{
  "n_layer": 11,
  "d_model": 64,
  "n_head": 2,
  "n_kv_head": 2,
  "activation": "geglu",
  "norm_place": "peri",
  "extras": ["capped logits"],
  "init_std_o": 0.0172,
  "init_std_up": 0.0805,
  "weight_decay": 0.024,
  "lr_head": 0.0124,
  "schedule": "wsd",
  "decay_shape": "linear",
  "final_lr_fraction": 0.1,
  "train_tokens": 113400000
}
Each number is 128 + 24 x the weight over its row's rms, rounded and kept within 0 to 255. Layers, rows and columns count from 0. Numbers have three digits each. The size before them is the row's rms in percent of the matrix's.

# layer 2 MLP up, 192x64, rms 0.317, rows 109-191, columns 0-63
105:143084136114120121090142135144149114134105174131123156144155096121114091109116127169116113110119139141164153105134115127088103163130110168144154174120167148143120176112073103131117092130110131
107:150131139146090129100109159141146135136154120134111099125167083170118146111158171156164147128143094126102093095111151124175158127118159155146118152099144102145155156144165107099136101137124126
078:135123135107128124141132144160098155119092162121088087069129109152087128126109116171099155116112152140145128081126132129118141137109124120072159140115097132146148180151131096109115143136136086
097:141140132183136132187155144150139117124104134101152075112096104155120116166101144140144127127112117120143162148156163137127089129138130126163081153144104097134127129128126122090182153143126159
087:108153139119127113097169075098095123104158132153137163149145158103134093125103115113134142117155108185116150129169164149117163094140131150136148099106149115157088119115165135117110126105153126
112:151118094129083083140159160084112101152137140106109125096153143111133167122118155131094166131103117150125096086149130153129134173085122109122149175105127127163133095131121116163114142121112116
084:130149115121118115100094115128147125158148099111091128118153082129125128158155081094125149123124091061130167105109150160156094153149131102086131153136110137125082145143128099112101106131133119
112:098083129162149127136112148118137100104136161155136109103113115128098132122129154164129083130097181093134162145109148095112142162146143169149085156175146149140088121128095126139133128127148138
089:124167155118140141121122162150137138107103168088088155112096126125111146149100147139142175154157112087163089138120114154156115124136122135129119154096146127094143109170100088142152167149106133
099:114123101130158169117153170130108142104128104149150113108158201124124097165122146174136084104133099102150142136164139142101115126097115119134124135114105115152122102195121127115131114111145138
094:100123168156126102173112158148166155091157140136149158141128141160162116130127093096130168121110114168124085131159116132160109107088123105103136115167127125078118117127165133135143160136131133
101:153118138120159127104125151145114114124157139146079147128145121158093131131112100158122101123128188116120154123122109115131126081103115073133158073126147136125114131149101100115137158139104195
109:097153112097164085080110099131127165131142127155109113102156118112116091098139133113187152087144121126115130126148130136139131152103142097146128154139180128111152113139144174162135109164148146
106:129142107113160106165125109106177116103076125109161093119137118109137102155169160116155120095133150128103142132120136173110127134133115135148100114095135131159095133140117175131182104168146140
096:132117101131103141183131129166167065104075083124167123153112174143147136184098133120118145096116128138112110148134131108147149145122115136136114093135112132140123108157111093126108145133145111
106:150159154119138126144098142093077111104084104127127129103164136146145128106150102115137088147108114122165122096096137112077123066154158119106163134091132131127118139160099154143124141139113152
102:153073125081145121119152139121124132099138172109092140134120112135150128088114083134142154084123149114118162136141096070106130115122116120102142109127142134117068168107134107119089136133131102
097:112125134145154133125095171168140157100075112154110132121133145134183107109159111098128094142175125161151097138120120102094111105122104118172122161144158113143119080153133147140143115118112136
096:097122118189103117130137166101122157096144094136110139148098152177166157140151150120124124135151169133116119097106148131135073107122111135104145122171095088121156092151140125140139111138125144
096:183139120085122120110082065129135110155087060139111121154133112150094118105105137128139157135119139146100117147133145130135127129108152149120143162118129160123118141144087148147094125090147110
105:125157121100135106128109139163158149117107129118124138078124131113109170108169114180130148129115097079091109151146138124121091119118150109126123092104106129131081109134102180161116111117159156
102:175123115122152135135095127104092117106151122169131131121167145100130070121110116159132165147142166130142109137093159097109151140148131122159163100160135087134136084110133164134147148166143124
109:123129108120119137173140136146146080093051165120168130124146096153144122144128102125131117115098115145141113123139146116100123135153100105125113134176126111143100156133139105118109171091150179
105:106109089170136141132138093106131100096103133164137130091102118129123155104139163135158141120136101173144107099109092133125105130184136136123143066146098099146128117165100151157113112134113129
087:172151122139092081138144119068093128139114147131084121136132130113134123108146101112107108125122151185140131153125157145131096132097164103140139148107182123144113124128097109100152102109135168
079:076133149161098136139133149143145115092161148125083169128112158143138112111085112122137137154151125157132111115139116154138134144129085083153147149126077136159132127158123170170165138152111125
106:162112076106115162127131112112151095101094104118133144141097138162117101160138094118150163099140088118131148108137162161091142129153091121152125109122090110138120139148122189123132150101144105
095:130119127125147147107101101126146122114131118111109122121136188079131159122124172164118126086150113120128139094146099098134129144165166147159103164106121151109125127124082155137192110150148104
110:125149157100096095111128141177138097068144106107119096113097154110100125113122168109168134130121129105104126098141155126099151112113144114110094147131093114082156115160140149095129143159126151
089:096101130139177148101151131125164143164156120101139099143172125157105090114136131108100131138128133160168133148127132107141149161187109150129148126124162099135085141096111150140087122138162118
104:151139150161143112105130112119149151129177137187091132149085129112101125132098134138091156118081123111104127115118094146095114137163100149184139152081139127128132102132146110133134093115134100
096:103117145113112125158196136137099149122102130151097141140161158100136116127138142130136144146156130178125126156144091168107111156104070106167123114154135076129158119124104127094104121131119126
104:119146101155143116140073129172138088102091123135151118131136142099125095155169087177152136121149138141143153144115102108107137096140093160148108119162077108129124132141145113101123141169124151
100:155127105147144104179102119137097114163098113104137098118141118179128092127131148120101180107103164141169121117146116112156120110138133111107116115126136124118087118075110093156114144137140178
122:108148151116133105158104127115131170152138111098138116107151170140121119107110115145153144122158153112156171153097122096114118070123105115105186130148109176105097181124112135129111117125133153
098:133148130119096136134129156115118073140172131120134146117114146107137152122154125113076154135091146130158149134156138135109174126150144148133105136133082125118126133181121121123078127124068181
101:129146124127131145180147115146088137145121127122150160093139101130190136132154131110112126157128128083141165142143148115096124094084112105051137120104176133121114122115131093113134123131101127
105:158136185164123164122105122118184132102170127113101123136087133135146110153111132109147123127102128126104147092097098132122126135093134162152139126105144109143105157147148117133072086124122083
101:146123129168172158128097125122079104117116136109110142100122099132123148148139066083092074122126109136143116126128134100172119135115098105107134116114119127132072093148134132138169145134151146
114:131099096100113134118144194101124139094105173143135123091098148142160139093133136128103137148139127101163113101158135117070122113106103109111144124135153105149115131090095091160108112155134120
092:134149129121120146130164095180149121121127163109103140093093171108110107148149107144142129147111123142106120101159105147087173108097117170128129100115108144119165101139089124094099121088100126
105:126109165104103098111125137083123145134111129160109120140152140108107130119147109106107080147133153158131114119135117165075108143150109131117152089125147095138154147167145115182073124150108095
095:118161146143133105103118153104064145107157156119156134139146137088165174131137152115130111133091134137109130142096137122156112108142162134157142098114127125116147121082096118114117165134112196
104:147138098130118116123180141119143132125124141120096090125152116125102108078185136136105132126091120200160151102181143137112115114149129139108129144089109102117127126128156092119105129135088116
094:112092089070106151145144154099112118157101101142115101168156128177149149101132109110120127108109142148101162150119124131103122198112159123146134146103129130127102125177140144143123106120128142
111:116154093133127113150098119155120118132121152137111140128121120118132098119145127095158131133160164169072122069129105138126129130148094116145092136185094139131161083149113147130121080147094150
104:161147165163100084141104146137097123083144141158156122135120114115162137127128107114172114171127140168143138114129106136092124151132128120143115165123080129153157105124171097114130120072108129
090:121133155137135170145135121095176119147165153106119108127124165102127158112095149117136132135090122114132113149147119073142122172107104103083095123118135148132125172133134090118130197106134122
097:110122137158153132115153081162133141163109146137121141091102165082138128148148145127105096113147120145159114140155164128146144101096105109091163101121125120102126116131144193179150124107130114
118:141114116112135196119132170114124174137160101114145126154125171125131144107142139122138135143112112124073152125138137102154165102185153158144112124138089142159173162116108102129107125144125130
109:102133109148136134098121118148097173149090135085085130099183148114129099114104130175168123116159142166125121163109123143111130153091107124158119150114095120154084097126138119135150120151109126
099:179106092125158113123111144121120162141104116147156099138137109098138121112146134150165140150132096148098129139150104124143124122100163157097165141109175111130095067143136100108126114161113081
104:166162139097118085090105161109142185115161128132110111138085087136096174119112130087164101139108138100133131161128113083125135145147153160138117160114161125146114126103142107131134120133134127
095:097145120132133123118148130101082173137148155132104128172097102126160129080118100105107138113076127105119157122152117136083144123113143115115134124087131076126111105073118089119154130116108126
101:149139127066152128140141094124128113128100146139097142169115106091125129112109161116140159135130134113140126194109112125108163130162112136153108193112149142157147170118133145125153152147168132
097:129125131139143118113128122175152141156153141123152133124114104098137151117132154118155109090137132115122103120114092084131145129117097080113126169176155120161132129144152118114119201084152083
100:154138102104117092158117124104146129103118110178127112130095078107099118106094097132112121153115121152141103134091121118118110123114127157121075089177125137106117180114106111105114098138160105
088:106130131106076206155134111165098127123067125098123125098136120122116104151162153169103126113144100138138121130092136131138169146139111147120154140106112149127154159145116107110139146096110140
104:108138131127103122153135112148129109144106124162112160189151107152137170189126113123119158119163106121132082112149131138161148153095104102150154134146091128081112085109145129115148146109114135
116:143178130098142120111137145140154144106137130081138152117162093105127136110152161114113115168099154143113109138123121112123114128096160146098158163098127201077127133110147134119133113120113084
103:142131138055128105124135121125136148143143137130165098158121119151120122114125108094101135119067137168137130148126105108131170138166145106107104149118108102084142146119096130076088095151138131
112:149170136163116102126129095147143111109157093133135130077098088146090112146140131128125114135140133077079151100097134099151139124126157169139105088138159130123131116128117118156148144164146082
111:131142146139106108145143062109142113092212144112134112119112118146123137142087137100137125116132128102137115118101138105132092153164107139105106166134149098075105139094151127104148128150127119
088:154152100111139115115136111098120110103176132125161110117114166111106156106107144092128128156125117125098131155095101083169109179130139141095152115126134175126135135157104150152116140147104183
098:163128129088084099119108105102113120146108147136124140165134147166135129140111106137118148117088141106098140107119089157146113082109155125156126171117139090118116131086108169150116145131067122
101:136169127163127069109110130124134098109149116121094100131134111165133119115150127116124139108123083112102077106173097105114107116071140093129159167114116140080118127128126156099106122119134131
102:144114137107163158117107132096126137128136090133147125069140116160140126140112146108111131135086103090116134137102107089109143102155125125150157107057095138138114123151091120115154138132187137
104:139113124133112115127079152100123154142186108146173115098127139115101120143120122126114095132142103141172121134164127081125116171121143135179116128115109173096161148089113151143121115107089141
092:132112122111122103139139118117133106114141160159156136122121155122145124088119101157123175106097085103122106157161157064168114131132176158101163118126091146083149133154145100108122127124128128
109:091148100137149109090156124145136078111161144089120172108117158156107130130102134145106121120129115120100145154138135147138099169123146161075115129126175147124131163173122130153132116102121085
119:119131075161106160145105121136133085117100133091132168106162113104110128120156121138119139164099125121121095121133107104146142162143111151098146110103085151106091119094104159125189125119143150
094:148170080143120089146111109154142129082144119126154133119118145068130116125159121142142133119169119142102136139118157073134140075143106102130139135116115120122140115108123111144136139179188152
107:127066099117118136100112157116116143127121175123141142125167134091143137072092121132115134161124119087124110150120133137084084148088122140135125090147149135086115109129130122086097133114132164
095:108133115087085105148127124170132141105099080113098151108115115095139093132094131090143103132093125089128118143139138089133117135112201148133134130166136161163148123114111124121154133140104154
113:126111108131125149167110107120113092103091098132135098102147118103108158111166113189159109101133115133154144145112110104140127135133141147117144124107138110109088162090111073127111092172103152
102:116106133111110170089119129088115157079119145086127113123136117126152113156139113151131139101144082148145132131118124111095130140119170123076142117129144160174091125067147136172125144140149137
102:137177130165091102128118119160098134137101164150123105119108092085157125105126134097118102110092123130148133121158115114136120118101104121163059149139138166142174113120122105147138148149095117
102:153152095112128094133147172135127138129167109175145130115167094140133122185134102124128128138101154105130163142128114101127165101143141148097139127133162107124127139079101096083110099102138158
090:146098192141144101133126134150116142175156127142166117136088143144094109111156131091133114159150153110106129113174134122149127079116124080114082129118130157096122132121104105144102137135144099
105:139107146143144185118135163146184137132092122143148111099105136162092136140170133148139114122138115164126130092184096097150131098111142090153133158150127112129137102184132127141121111119109131
091:170132162162151127133182129143153092104150144098155138137130102123145155133137145120097145162117103115114125100106181105136120127131127106161140155097180117120106087082112156110149146145154128
111:132082104132117096097180169103087119119110077162118105135152139113111124117089117139143103129138095148164089150120095124098122133168124129124131098151140110144141133130127152153125137072099134
105:140157158117104164119105106113129141155098106141134173103140153131133143121137156129117147148144154143099148188165132147114121091153120149081172110099161115145115110081116125139131126142108075